python train.py --n_head=2 --n_kv_head=2 --d_mlp=1024 --vocab_size=2048 --norm_place="pre" --attn_scale=0.0884 --parallel_block=false --init="uniform" --init_std_o=0.0078 --init_std_down=0.0039 --init_mimetic=0.5 --beta1=0.93 --grad_clip=2.0 --seq_len=1024 --dataset="wikipedia_en"
Each number is 128 + 24 x the weight over its row's rms, rounded and kept within 0 to 255. Layers, rows and columns count from 0. The size above them is the row's rms in percent of the matrix's.

# layer 3 attention key, 256x256, rms 0.104, rows 248-255, columns 0-255
size [109 107 111 104 114 107 103 107]
[[ 89 136 130 117 126  94 138 176 140  99 120 152 128 160 112 121 124 121 133 118 105 120 142 121  93 115 109 139 172 119 109  84 139 135 138 121 136  93 125 135 109  70 105 129 121 132 148 132 119  66 181 175 148 111  94 155 171 108 144 145 109 128 106 164 119 143 163  90 155 130 131 117  56 152 123 118  98 151 133 137 151 141 120  96 138  85 124 127 133 112 140 126 135 121 113 124 132 130 123 134 133 125 145 142 119 183 175 106 117 138  97 125 124 117 131 119 143 165 110 144 157 162 139 148 140 118 149 139 143  98 134 102 140 100 142 127 162  77 121 111  98 153 123 130 138 136 133 158 181 136 210 159 177 133 148 121 146 110 126 154 132 146 126 139 114 152 128 105 149 145  83 123 147 151 132 166  84 151 127 141 137 121 100  91  99 114 120  82 141 111 143  83 175 107 144  88 103 114 134 114 143 105 111 140  82 147 102  85 117 174 137 102 107 141 136 127 152 141 153 101 131  82 151 106  97 161 117 112 122 129 132 108 123 150 140 133 102  83  91 128 130 107 110 179 146 115 162 110 157 121 113 161 122 119 133 165]
 [102 138 170 108 139 156 134 115 151 150 139 142 140 126 111 151  99 118 147 115 112 143  92 157 153 128 139 104 124 134 191 173 172 104  85 108 158 135 120  86 105 123 140 113 134 128 153 139 137 115 146 107 139 158 156 116 117 108 137 128 141 138 149 128 138  76 121 132 125 113 164 133 113 130 182 169  81 162 129 100 139 133 181 103 136 114 158 106 131 113 149 176 111 150 106 159  88 159 147  85 150 100 142 130 115 115 154 130 138 127 107 142  98 166 129 127 131  57 135 129  90  87 121 123 107 115 141  93 144 140  89 131 118 171 113 135 167 125 108 109 122 120 122  91 146  89 123  96 132 125 134 145 145  79 151 166  92 112 125 145 120 120  89 145  99 117 119 109 108 118 129 121  82 102  98 125  91 184 132 136 110 154 127 116 154  60 153 113  92 150 127 129 131 143 135 162 151 148 104 106 113 169 146 130 114 114 130 148 126 143 130 119 140 121 156 151 125  90  92 165 156 104 164 135  89 133 133 110 128 103 113 129 101 146 120 114 138 187 155 104 118 106  89 168 144 132 164 173 120 119 134 145 138 130 100 135]
 [125 135  97 128 181 154 119 101 126 112 129 143 111 144 102 132 132 128 153 137 112 124  85 116 140  97 120 165 101 123 120 124 130 132 145 139 113 130 111 101 117 152 135 108 116 114 109 147 136 127 102 111 176 140 105 120 124 138 131  79 100 126 109 121 137 164 166 148 149 113 117 152 131 120 116 197 114 121 172 128 103 112 151 129 143 132 169 184  80 142 178 168 134 151 118 165 105 155 134 118 108 107 117 123  85  80 128  94 173  83 156 140 106 146 121 133  84 131 137  92 124 124 129  85 148 110 147  97 137 155 131 133 166 149  86  56 136 155 160 130 128  90 129 142 150 128 135  74 118 146 153 153 131  96 180 130  95 153 109 101 149 146  94 132 149 103 198 112 118 104 128 113 139 155  92 138 132 145 152 146 138 111 120 134 141 111 115 126 172 110 178 123 153 119 142 120 133  97  80 193  80 134 150 122 142 112 122  97 146 114 126 138 160 141 167 144 148 104 152 111 157 156 123 135  90  71 164 132 133 133 109 128 135 120 169 134 146 139 140 120 105 132 143 133 110 107 139 146 114 114 123 132 128 126 147 137]
 [109 143 128 127 133 140 132 128 108 151 100 117 171  99 136 118 137 127 128 155 136 174 134 132 130 167 101 126 134 143 119  75 117 119 103 121 152 136 147  82 129  80 106 151 133 129 126  82 148  75 149 121 120 146 111 165 131 109 134 138 141 111 117 160 142  88 139 149 101 162 104 145 155 158  89 156  75 148 140 151 147 153 145 137 114  79  81 118 128 145 163 127  88 138 100 158 150 123 141 141 158  90 128 100 106 117 136 174 105 123 113  86 135 100  86 131 142 153 124 135 122 135 120 146 127 145  89 121 124 107 136 144 168 132 154 136 155 121 135 144 121  96 146 144 145 102 172 107 156 107 118 121  92 138  99 129 172 168 154 101 103 119  74 160 134 178 116 125 171 141 115 144 126 131 134  97 143 151 158 164 127 121 118 136 117 125 155 113  69 111 131 152 128 126 126 111 157 121 107 104 154 166 128 153  90 141 128 116 120  73 132 133 129 133 154 144 139 191 109 151 146 114 150  96 149 131 121  66 146 111 140 101 116 144 107  96 125 130 101 141  90 122  56 163 136 125 177 126 119 147 125 150 101 110 103 143]
 [124 163 171 103 125 127 108 109 132 131 104 124 133 104 140  97 102 136 116 111 156  98 133 122  97 157 135 106 144 156 128 127 122 152 131 138  94  94 112 133 101  98  81 137 150 153 132 134  87 135  86 143 127 134 155 137 110 171 121 154 139 169 156 148 168 128 150 112 126  98 147 149 123 132 123  81 123 159  69 183 114 130  83 130 114  88 130 154  90 112 163 110  73  94  98 127 160  85 177 117 119 156 154  98 161 147 110 147 150 123 138 139 124 124 147 152 128 108 163 147 106 163 145 128 124 152 163 166 103 136 115 142 121 112 120 172 154 114 133 145 127 156 132 142 159 155 118 144 127  85 170 161  96  97 129 143 165 140 174 133 142  98 148 119 101 157  97 163 119 133 124 114  99 123 183  95 118 116 112 145 135  91  86 103 102 119 125 151 142  96 126 135 127 148 126 101 127 111 110 146 172 105 127 115 108 129 130 148 128 133 118 116 175 125 129 165 108 147 149 134  74 117 154 115  98 155 114 108 134  75 159 127 166 165 139  93  94 137 112 126 140 110  94 135 157 107 119 166 161 100  98 118 122 130 120 115]
 [113 151 131 111 106 120 136 114  94 129 114 164 121 100  97 135 103  76 198 121 171 121 133  89 148 157 183  99 108 143 130 126 157 132 115 120 172 180 108 119 131  93 106 163 123 145 156 162 129 154 133 123 106 109 139  87 118 104 118 116 130 140 139 127 125 110 159 111 105 144 114 159 134 164 155 114 163 162 147 132  91 156 159 144 121 139 187 126 141 152 158 113 124 126 101 175 130 152 130 151 112 157 116  90 137 100  87 139 130  94 112 128 109 132 124 124 128 128 154  97 133  98 118 115  69 122 182  81 116 108 119 104 134 151 134 135 130 122 144 120 130 131 150 136 128 111 108 131 120 112 147  95 123 122 134 134 181  78 119 125  98 107 126 112 133 104 130 102 172 130  67 141 128 137 104 124 164 121  93 130  94 145  89 144 134 147 129 136 145 104  96 168 103 116 120 128 161 123 175 112 115 152 141 134 112  90 176 148 106 141 149 123 133 121 117 139 135 166 118 129 114 128 141  80 106 132 160 153 156 119 164 100 130 171 104 110  84 137 146 128 112 156 157  87 129 160 117 125  86  91 143 159  82 106 158 124]
 [ 97 147 129 129 102  95 124 143 144 112 117 101 133 136 176 130 130 139 113 103 100 102 115 118 144  89 135 124 108 119 152 128 167  81 150 109 148 130 141  99 128 155 135 166 147 142 124 100 105 110 120  94 132 157 156 104 136 149 148 121 138 125 166  89 139 122 101  88 116 135 137 119  80 127 129 110 103 115 156 175 138 122  78 132 139 119 127 122 160 145 129 137 142 108 127 124 131 128 105 143 138 186 108 123 118  99 131  99 145 146 153 150 100 146 118 115 135 166 130 145 152 146 148 121 148 153 160 113 153 138 169 141 119 143 105 124 154 101 109 172 145 141 147 121 125 133 119 150 151 125 104  70 135 183 134 128 153 124 118 133 133 110 146 117 145 123 147 142 126 171 202 132 182 153  91 107 108 120  86 115  68 114 113  99  62 123 155 132 130 114  94 158 160 130 128  72 157 125 119 123  96 145 101 102  90 132  37 139 107 132 105 130 113 102 112 162 132  84 108 111 163 111 126 171  98 131 128 151  82 138 155 120 158 110 164 131 124  97 101 133 119 159 125 122 123 154 122 147 118 134 125 149 176 120 100 154]
 [114  82 146 106 174 103 127 129 140 118 117 139 163 130 123 153 105 128 147 136 145 102 108 103 154 130 135 151 127 106 144 158 126 122 118 104 117 115 124 134 132 116 142 128 113  83 132 169 114 124 139 147 120 125 103 154 145  94 130 150 107 134 115  95 140  77 131 145 107 190  92 151 130  95 153 151  96 154 136 109 120 149 137 172 152  95  86 167 167 120 126 144 112 125 137 159 142 145 110 129 151 129 144 156 136 135 125 104 111 127 123 123 156 154 115  88 137 120 120 103 106  76 120 157 124 138 142 112 121 123  67 125 149 171 144 111 152 175 162 113  90  93  77 137 129  99 144 111 135  95 116 134 147 156 138 121  96 171  79 119 108 116 144 108  90  97 113 150 110 100 140 108 100 138 174 122  94 140 106 142 139 117 132 126 145 136 148 133 160 110 166 108 162 123 130 158  86 143  91 135  92 132 123 114 144 148 148 145 125  89 136 107 103 183 141 182  98 176 158 120 208 131 147 182 114 137 100 123 127 135 125 107 130 140 100  94 164 115 133 127 158 165 159 143 116 145 113 116 123 121 137 166  98 117 126 173]]
# layer 3 attention query, 256x256, rms 0.104, rows 249-255, columns 0-255
size [114 112 101 114 104 103 105]
[[ 77 142 150 100 116 111 113  93 160 164 130 142 109 143 133 169 119 103  99 126 136 109 111 136 134  97 129 145 131  95 126 162 123 141 108 109 145 165 142 159 113 102  95  98  93  97 117  76 134 125 146 150 120 119 148 134 129 102 140 147 116  92 115 141 132 109 164 160  94 113 117  93 156 117 117 163 107 106 158 147 131 136 202 122 107 153 160 170 119 165 118 116 162 158 158 108 120 140 113 161 128 116 135 127 151 125 158  78 128 111 133 101 113 101 110  62 111  96 121 108 173 142 154  95 153 104 135 105 156 119 128 114 123 131 137 112  94 140 152  92  89 127 130 115 162 128 148 123 130 148  89 113 104 154 148 124 108 116 163 135 139 108 153 135 135 139 136 161 109 139 152 166 123 139 192 164 159  82 139 138 153 136 110  98 123 108 133 123 128 126 186 110 137 109 143  90 148 142 150 137 139 130 157 158 114  93 156 119 113 109 177 130  78 135 113 169 143  83  90  97 125 126  95 149 168 120 142 134 107 158 160  96 132 134 153 103 129 125 183  85 133 136 103 118 134  97 101 116 160 137 119 112 129 123 137 147]
 [152 100 120 104 116 142  75 130 130 140 116 101 120 106 119 154 127  95 130 111 116 145 146  99 159 175 137 152 128 114 122 155  93 111 118 122 146 120 167 158 132  79 103 124 143 109 128 135 119 120 172 149 142 101 136  90 133  92 132 151  91 119 122 153  93  97 142 128 142 147 110  65 187 103 123 123 127 137 146 114 110 144 140 127 132 128 122 118 171 109 104  75 144 124 141 104 136  93  98  94 165 109 131 136 170 130 135 193 112  93 121 143 146 138 101  98 121  75 162 144 149 144  84 152 148 151  88 170 137 134 116 113 113 103 145 122 106 130 127  89 102 111 136 123 161 108 107 131 136 168 172 109 101 149 131 143 125 114 136 115 127 128 132 179  85  97 110 170  96 114 140 102 139 119 168 134 135 149 193 130 135 162 167 118 123 108 127 152 108  88 132 122 152 128 161 144 118 163 116  78 138 137 140 141 159 112 143 167 111 130 118 117 108 116 124 154 127 164 160  89 150 135  73 168 146 121 155 136 132 131 160 166  90 168 153 104 156 127 144 126 137 160 123 144 108 129 112 116 103 131 158 136 113 141 121 163]
 [104 125 113 127  90 129 144 106  98 111 101 127 160 115 122 139  91 114 101 103 127 129 122 185 132  85 125 141 168 116 126 159 134 151 115  88  95 123  84 131  89 122 155 160 122 110 113 145 126 161 170 156  79  98 102 153  89 129 111 133 108 143 104 113 120 133 148 112  89  97 142 147 156 113 138 189 119 153 111 144 120 122 151 140  80 132 120 133 143  99  61 104 130 149 156 118 164 164 191 142 164 152 149 126 137 139 118  84 108 138 117 109 130 133  94 132 137 124 141 139 150 114 128 147 142 143 124 164 133 155 175 151 121 156 146 143 127 103 136  98 142 136  82 116 120  96 112 125 125 141 169 114 152  93 104 148 139 109 151 113 128 131 158 127  95 136 148 127 123 127 138 112 191 102 122 198 172 175  80 124 120  85 135 141 110 132 149 142 130 135 151  94 117 126 161 136 134 129 174 103 115 118 124 122 102 160 135 136 135 176 157 126 107 129 131  64 125 111 110 122 133 115 147 142  79 162 161 125 151 126  96 139 150 131 115 151  83  98 125 133 147 134 140 110 136 141 127 102 149 111 149 129 110 115  98  88]
 [143  85  95 147 142 109 138 168 129  85 153  99 136 129 149 127 122 143 151 152 129 182 175 101 150 134 122 113 142  94 155  98 112 106 118 107 127 133 106  83  99 116 174 137 137 147 110 153 166 137 118 110 146 106 105 163 103 120 140 136 134 124 115 127 113 120 126 139 121 134 128  85 123 107 150 122  95 174 142 117  94 107 109 135 121 121 102 125 173 142  94 152 105 135 135 138 162 144 128 185 121 157 148 132 101  81 175 111 130 147 152 151 107 148  98 149 123 147 104 106 123 115 122 144 141 100 146  88 155 131 172 123 161 183 139 144 128 141  68 163 110 156 137 124  99 104 149 119 126  71  97 179 155 130  75 141 145 124 136 153 124 136 156 119 123 127 171 103  86 131 121 175 147 104  88 152 138 108 102 125 111 132 130 118 153 159 131  96 122 152 109 145  96 133 128 111 137 115 151 131 111 120 112 153 103 148 144  67 196 133 164 130 152 117 115 125 187 135 147 104 121  99 155 133 111 125 111 156 132 148 120  97 120  76 117 160 112 145  99 131 106  95 150  84 112 139 113  99 135  99 119 132 133 125 119 135]
 [122 120 112 136 143 129 128 110 158 149 186 110 109 151 159 149 127 133 102 164 111 123  91 118 161  81 115 161 135 144  99 137 123  84 135 102 127  69 167 131 134 100 141 122 119 108 130 139 134 134 134 113 131 131 144 125 136 155 133  73 137  85 102 121 108 140 145 112 114  84 107 176 117 158 145 159  54 122 162 126 127 150 150 132 163 154  99  94 133 168 139 139 101 140 149 136 106 168 172 125 138 155 185 122 137 149 159 125  88 133 123 138 107 116 143 149 132 113 129 146 114 114 127 153 143 125  98  93 157 112 115 126 106 149 127 134 113 123 104  91 126 105 133 105  96 130 154 161 167 119 117 156 152 169 188 128 114 144 150 125 143 109 170  93 127 142 100 176  77 111 101 162 127 141 139 133 102 137 144 159 132 117 127 105 142  92 112  88 139 165 125 111 157 136 172 102  91  90  89 131  87 153 146 128  93 130 124 101  98 120 141 182 119 120 113 159 133  93 134 118 182 103  77 130 144 105 120 109 117 125 123 113 126 151 151 122 153 139 118 104 105 100 140 135  94 106 117 172 141 101 123 116 132 105 124 128]
 [102 116  95 147  65 147 177 107  89 193 137 118 136 133 108 130 104 126 161 124 126 154 166 150 123 161 147 174 122 139 115 107 135 130 144 154 102 145 134 128 124 155 121 142 162 136 149 143 121 113 115 124 150 104 103 137 152  98 151 110 103 134 123 161 137 141 172 110 146 162 135 124 109 136 100 141 128 153 127 126 156  93 137 154 159 135 183  83 192 102 175 106 131 122 106 121 104 135 142 160 107 127 165 104 159 137  89 139  66  90 107  98 165 142 121 159  82 134 142  84 110 128 130 111 156 124 119 137 114  71 145 126 142 106 156  88 146 112 113 127 132 127 132 113 151 114 136 103 103 122 131  91 141 122 160 110 140  94 130 131  94 147 170  99 119 174 135  88 163 135 164 130  99 151 116 105 137  85 100 164 111 123 109 139 104 130 115 114 164 168 114 108 125 166  84  99 127  99 138 133 102 127  91 114 152 125 122 152 184 119  92 109 152  94 130 144 132  98 145 120  98 152 106 132 162 123 146 121  88 126 108 120 113 134 150 121  94 108 146 133 130 106 112 118 116 109 133 159 121 129 114 141 119 127 177 158]
 [ 82 161 155 107 113 149 125 109 116 156 117 134 137 114 100 139  87 124  77 132 202 147 139 118 135 118  65 125  95 146 118 155 116 143 142 143 174 136 164 146 132 145 107 117 124 184 100 124 118 133 131 196 144  74 161 117 142 146  99 127 141 113  99 153 157 103 120 126 155 119 136  90 174 126 137 111 104  85 135 113 122 126 134  92 108 138 126 164 164 140 134 108 165 137 129 134 133 147 124 118 137 206 142 112 115 187 116 128 149 159 114 105  81 128 121 128 104 110 108 117 115 172 150 147  99 141 141 130 115 141 111 128 159 139 111 154 116 130 125 120 170 158 150 147 135 131 127 142  81 151 139 122 102 109 126 111 138 131 120 136 131 131 127 102  94 133 167 164 132 110 109  80 143 158 115 146 157  80 179 129 146 129 176 109 109 139 121 122 123 147 118 127 125 107 145 141 138 113 151 127  76 126 123 153 117 108 115 145 121 121 155 135 150 126 107 108 121 166 119 180 121  91 132 139 113  75 158 113 159 147 139 168 103 130 124 117  79 151 130 128 151 126 124 138 125 118 155 107  66 125 110  96 122 122 127  83]]
# layer 3 attention value, 256x256, rms 0.142, rows 128-133, columns 0-255
size [ 94  87  97 104  98 108]
[[114  69  82 133 156 133  88 118 106 147 121 175 124 142 101 125 151 116 154  90 111 163 119 121 121 106 138  91 112  82 129 133  60 122 120 118  88 114 116 160  89 155  88 116 143 108 137 153 127 104 131  72 135 160 108 115 118 130 153  68 126 154 119 143 104  85 157 125 144 127 129 150 161 129 143 146 159 118  85 127 132 169  79 102 123 142 137 146 130 130 107 130 109 142 112 117 114 102 105 155 126 120 140 144 159 108 115 122 150  93 113 121 161 153 138 145 104 180 135 177 122 118 110  77  99 117 138 155 123 130 165 121  78 126  89 116 138 117 145 119 128  91 148 107 142 102  99 144 124 104 128 104 148 120 134 100 134 145 107 115 146 124 131 152 126 110 151 105 139 134 107 111 142 121 138 156 132 141 156 160 122  74 157 119 137 160 138  69 149 160 139 155 133 149  82 169 145 122 165 112 152 138  98 195 149 126 156 127 101 152 135 174 146 116 121 145 175  99 106 141  86 135 147 164 106 137 118 118 137 146 145 140 122 127 127 135 180 108 141  97 121 138 172 101 129 104 150 103 114 124 105 100 113 136 119 120]
 [112  93 140 142 169 182 151 114 142 113 154 141 157 130 129  88 112 107 152 116 136 155 137 112 163 132 120 131 153 122 128 109  45 136  65 108 144 131 114 125 109 125 115 119  96 129 135  90 145 147 123 117 156 167 133  78 114 154 163 145  98 135 126 136 107 124  91  97 154 116 117 119 119 103 151 135 125 158 106 159 109 166 174 132 152 128  98 139 136 127  89 153  84 159 124 100 153 188 182 115 152 133 124 126 182 131 103 156 127 111 121 153 152 116 118  94 123 114 103 120 123 141 135 163 114 136 140 119 126  92 134 133 108 161 139 134 125 140 137  70 157 111 147 119 100 135 117 119 134 133 138 123  85 137 124 165 132 102 142 141 130 119 124 129 143 162 129 110  90 129 125 156 122 136  95 124 152 148 164 106 132 140 153 109 120 136 131  83  99 150 157 169 112 168 143 105 105 134 118 200 128 141 116 121 175 127 120 140  99  97  77 141 134 123 125 151 141  92 135 166 127 132 150 138 112 108 147 104  93 125 127  86 148  84 137  88 123  71 128 112 126 172 131 118 164 141 153 121 137  89 160 155 129  95 122 163]
 [140 121 136 106 163 111 108 173  93 144 134 110 142 127 100 135 152  93  70 101 127 135 126 102 152 127 126 120 131 124 139 123 157 114 129 161 173 144 146 131 168 145 120 140 127 138  88 143 144 109 161 125 142  83 136 124 138 172 124 198 141 152 160  93 125  77 118 155 142 174 157 124  98 152 122 145 130 121 128 131  79 143 104 114 130 113 117 157 141 178 117 121 124 104 100 179 126 147 116 144 146  87 168 156 127 110 115  90 149 111 136  92 134 117 111 128 144 132 158 133 171 118 117 135 185 140 122 164 125 136 138 110 113 117  97 127 165 128  98 132 143 135 160 109 163 104 135 140 122 113 168 125 121 126 129  78 121 150 125 130 134 126 118 152 115 141 136 127 102 107 112 131 125 146  99 104 114  88 120  97 131 190 136 118 125  86 142 156 106 148 116 165 126 124  80 166 106 146 118 116  94 106 122 136 140 132 130  83 171 110 135 107  85  73 140 114 178 123 134 160 102  76 141  81 120 115 109 114 136 121 136 168 126 109 131 168 147 131 191 128 121 145 197 150 123 109 133 142 113 130 150 122 138 127 100 106]
 [137 148 112 148 142  92 113  88 178 139 120 135 105 126 142  85 143 148 143 126 149 107 157 124 142 123 117 155 115 185 169 127 129 142 123 103 153 111  97  99 114  84 146 159  98 118 126 100 108 154 153 129 146 142 117 113 101 122 112 115 128 108 140  76 147 103 153 113  98 171 143 149 136 140 131 166 101  84 111 144 137  93 120 131 136 120  88  67 168 121 136 167 122 138 110  94 159 103 154  86 109 125 123 141 149  94 143 120 119 165 117  67 108 116 113 128  66 111  99 127 126 155 150 106 119 117 136 121 102 152 104 106 154 128 103 140 120 142 124 114 132 156  69 165  96 131  71 117 104 101 145 134 134 111 138 161 146 166 126  93 123 135 162 135 154 101 136 113 141 129 135 128 167 159 149 112 130 140 161 174 101 114 149 117 125 141 141 157 126 173 108  84 128 110 149 140 135 116 181 166 146 135 130 156 126 115 115 174 155 176 129 124 117  97 105 115 171 125 160 135 137 148 163 125  88 127 128 153 149 117 103 113 163 123 133 136 106 122 104 128 173 152 149 146  91  99 134 126 107 138 166 102 123  90 132 102]
 [147 142 112 112 111 115 139 164 171 109 162 109 101 118 138 138 129 140  95 106 148  88 131 124  96 162 136 125 122 146 145 145 176  93 124 157 104 128 160 109 157  79 111 166 127 120 104 166  70 142 158 143 135 111 124 121 117 131 134 131 130 113 133  97 133 139  99 142 109 131 168  89 124 135 129 121 112 163 149 124 154 175 103 150 124  96 154  95 160 140 167 145 178 107 126 133 124 126 133 129 137  89 167 157 137 120  95 105 119 137 142 105  89  61  83 103 178 141 157 140 132  98 176 113 142 121 118 104 107 162 130 100 139 159 148 108 143 146 171 188  99 154  73 133 112 114 145 114 116 144 129 122 126 121 135 122 201 109 143 136 145 148  95 116 159 160  98 104 118 151 160  91 134 139 154 136 116 122 124 125 161 148 133 156 115 145 125 133 102 123 113 142  73 127 133 130 127 162 153 152  82 166 146  74 130 101 124 119 131 108 179  84 136 119 151 136 107  98 143  94 141 150 109 104 145 121 129  92 159 109 108  94 105 145 108 129 140  99 149 117 120 138 124 116 113 126 161 116 104 139 107 105 111 127 133 122]
 [115 120 141 142 106 133 120 100 161 139 150 106 147  76 126 102 120 174 151 121 110  84 182 126 117 132 150  84 139 131 129 147 121  65 127 131  63 114 167  92 129 116 151 162 169 129 119 147 147 139 121 110 130 127 137 147 125 114 153 107 147 112  70 109 129 119 205 130 110 119 111 144 143 155 155 131 152 103 107 114 104 130 164  96 131 149 139 143 118 142 138 120 150 155 140 102 126 150 158 113  92 136 101 133 132 140 126 138 181 127 143 159  97 160 123  68 114 157 135 132 149  82 154 120 127 107 121 108  94 101 131 159 145 136 143 123 141 113 114 129 104 162 138 111 152 138 167 154  89 177  78 138 159 133 113 157 110 128 168  96 133 113 151  99 136 164 132 161 165 128 107 149 101 138 148 160 144  99 151  88 170 109 143  89 138 102 115 140 125 123  95 140 142 121 105  93 115 149 172 119 124 126 139 140 118 106 122 174 107 160 143  94 114 157 102  88 119 133 125  95 159 134 117 124 141 153 153 102 104 104  84  91 135  81 162 122 124 150 116 132 138 128 127 109 146 116 139 161 118 147 105 142 147  89 136 143]]
# layer 3 attention output (transposed), 256x256, rms 0.0889, rows 128-133, columns 0-255
size [ 90  86  91  99  88 102]
[[155 154 118  89 132 126 120 154 101 116 106  83 130 129 123 109 117 134 126 150 125 133 148 151 107 140 137 112 114 165 166 144 168 128 122 153 124 131  95 138 153  82 192 155 129 143 140 116 107 162 106 207 106 139 109  85 160 150 134 154 164 133 109 130 139 155 123 101 125 173 138  91 117 163 133 120 108 152  99 154 119  97 165  93 132 138 126 109 141  99 128 108 146 142 149 146 150 124 142 126 114  83 117 141 169 126 147 144 146 154 129 109 123 119 161  53 176  96  96 152 112 121 141 128 149 168  98 102 131 118 126 114 110 155 158 196  99 144 139 160 160 149 126 141 136 124 125  97 149 120  92 135 132 113 169 151 140 124 111 141 106 118 133  93 129 136 134 144 115 161 132 129 109 150 100 146 135 108  93 126 165 171 124 137 109  58 151 160 114 115 144 128  99 170 153 121 134 132 144 118  86 127 144  95  82 104 107 123 147 134 164  79 161 115 104 136  95 118 113 130 138 120  93 127 115 116 105 140  97 144  86 129  86 114 107  95 117 150 106 161 131 129 124  94 134 135 129 126  92 121 153 110 157 109  98 147]
 [105 155 121 131 101  98 129 158 117 137  96 109  78 116 118 150 122 133 141 102 120 123 139 122 153 131 141 128  54 112  86 151 133  99 124  93 100 137 132 134 130 185 136 139  79 112 115 148 100 112 141 149 143 118 129 112 150 113 138 168 112 127 126 124 126 129 112 166  95 133 160 149 127 161  35 125 117 123  84 143 168 118 109 127 129 163 173 127 121 103 149  89 191 148 119 127 114 124 122  85 116 135 142 186  66 109 127  95 115 136 142 141 131 122 110 123 137 137 131 153  85  73 137 149 152 135 114 122 131 126 126 145 115 101 126 136 105 129  91 177  92 150 101 141 137 127 148 150 162 139 126  98 144 124 131 119 129 169  81 128 116 144 111 148 155 115 146 161 124 142 130 147 116  96 108 135 142 130  54 127 108  62 163 152 133 126  92 159 139 117 138 139 128 120 146 148 143 140 166  90 111 111 120 135 129 160 112 109 148 139 123 107 131 105 137 122 169 156 136 113 136 105 127 130 133 166 155 122 140  93 107 145  93 155 156 123 169 172 138 137 121 137 102 162 125 124 145 158 104 131 105 123 128 186 122 134]
 [174 159 104 162 136 100 120 109 105 121 141 132 114 147 146 109  85 144 132 154 108 122 142 146 125 138 113 129 147 143 113 168 106 122 164 123 109 130 136 164 111 140 141 135 133 152 148 129 104 133  96 143 154 194  75 123 167 170 157  96  90 121  85 132 140 172 101 111 105  91 113 146 140 138 119 124 153  90 111 147 152  72 136 159 132  83 150 136 133 124 152 121 118 140 162 159 117 117 158 113  99 106  67 105 166 102 138 184 153 169 150 119 114 112 108 151 116 125 101 147 140 100 170 128 115 125 111  71 137 139 110 125 121 119 147 145 125 128 110 123 126  89  96 137  54 181 144 152 163 109  95 144 146 146 135 135 137 117 121 138 160 119 133  83 121 151 152  98 169 143 110 130 155 107 137 130 127 174 124 134 117 119 102 101 123 116  87 105 177 127 111 139 139 108 101 131 107 121 125 119 141 145 138 177 125 102 157 122 136 151 115 122 166 151 116 145 117  86 101 124 165 129 101 132 155 142 116 163 134 162 141  91 150 136 102 110 110 153  89 119 142 112 108  85 121 141 146 123 120  87 118 106 163 118 101 113]
 [125  95 114  86 112 139 159 161 141 107 151 125 127 154 123 152 137 126  93  94 113 105 130 147  79  97 132 112 166  90 145 136 130 147 110 123  83 129 173 149 131 157 115 110 157 108 144  95 129 142 132 136 130 155 136 144 141 167 144 127 160  96 125 156 137 138 108  79 136 114 133 134 115 128 152 131 103 147 101 112 152 149 138 143  94  94 206  93  90 130 117 104 147 136 108 160 145 143 149 139 141 126  95 147 140 157 131 132 129 105 140 118 142 133 158 150 112 147 141 101 129 127 112  89 124 131 136 142 180 106 126 191 162 146 123 154 153 110  98 170 124 118 136  94 164 114 182 133 162 180  91  98  97 140 148 121 150  92 128  96 137 137 118  97 139 133 125 147  95 135  91 138  82  97 127 129 140 100 137 159 145 139  99 117 111 133 125 127 120 114 138 132 105 177  81  75 136 152 140 154 145 108 111  86 120 160 147  71 157 123 126 143 133 146 149 155 143 111  91 125  98 140  92 150 120 128  92 133 120 102 137  71 115 116 115 135 144 123 161 117 124 106 116 102  94  83 136 115 169 115 120 132 152 179 133 103]
 [124 132 141 102 127 143 123 104 119 151 110 110 140 138 151 110 137 139 162 170 122 171 131 152 121 102 115 137 134 144 118 123  89 155 163 115 125 155 119 146 116 168 150 152 151 129 125 113 158 115 129 120 183 132 140 154  82 167 112  94 128 141 133 129 133 166 174 137  97 124 128 188 118 125 163 142 156 140 127 134 122 114 114 128 114 103  92 149 127 125  83 137 100 135 104 122 106 163  98 110 167 157 135 115 144 163 158 154 129  96  92 141 117 174 170 178  79 111 134  71 175  93 136 122  49 134 128 133 123 116 132 189 130  90 115 140 107  96 126  99 119 101 185 118 121 135 182 133 162  97 145 154 101 123 156 112  79 150 139  92 135 145 154 138 116 150 137 127 113  87  85 161 144 146 126 125 124 157 125 148  94 138 107 128  95 106 146  93 146 150 122 114 110 145 109 115 107 151 156 147 138  76  94 127  88 150 153 139 148 137 124 142 120 138 125  90 110  92 123 169 103  94 108 128 116 128 136 161 113 133 127 114 134  98 150 148 129 143  94 111 127 105 109  92 148 118 116 146 152 124 126 122 164 131 111 122]
 [137  97  87  78 148 136 118 147 117 153 130 122 118 169  81 144 119 143 137  76 173 128 124  88 165 135 110 154 164 127 118 109 114 147 133 147 158 126 115 139 126 126 109 142 117 110 154 110 125 126 140 101 106  79  90 167  94 127 115 142 137 121 136 147 109 149  68 130  96 130 121  95 105 120 103 150 110 148 112 153 138 113 100 133 117  91 112 162 118 138 105  94  85 111 133 138 147  88 117 148 166 150 139 102 110 123  91 166 106 147 129 117 101 145 121 137  92  95 142  82 125 143  91 111 116 138 131 163 173 145 103  87 115 144 126 160  91 125 149 158 149 126 115 143 122 109  94  90 150 128 161 119  88 162 116 125 129 135 140 128 156 166 173 153 109 135 128 110 112 140 151 153 102 124 126 131 143 162 183 133 119 169 125 181 125 124 119  95 123 107 162 140 124 141 141 142 105 152 153 135 119 135 138 115 120 154 153 122 119  80 136 138 163 122 163  80  73 182 131 120 146 104 189  98 136  97 132 114 163 144  79 154 145 143 160 139 138 140 115 145 147 137 120 130 117 170 132  86 175 135 133 137 129 136 153 112]]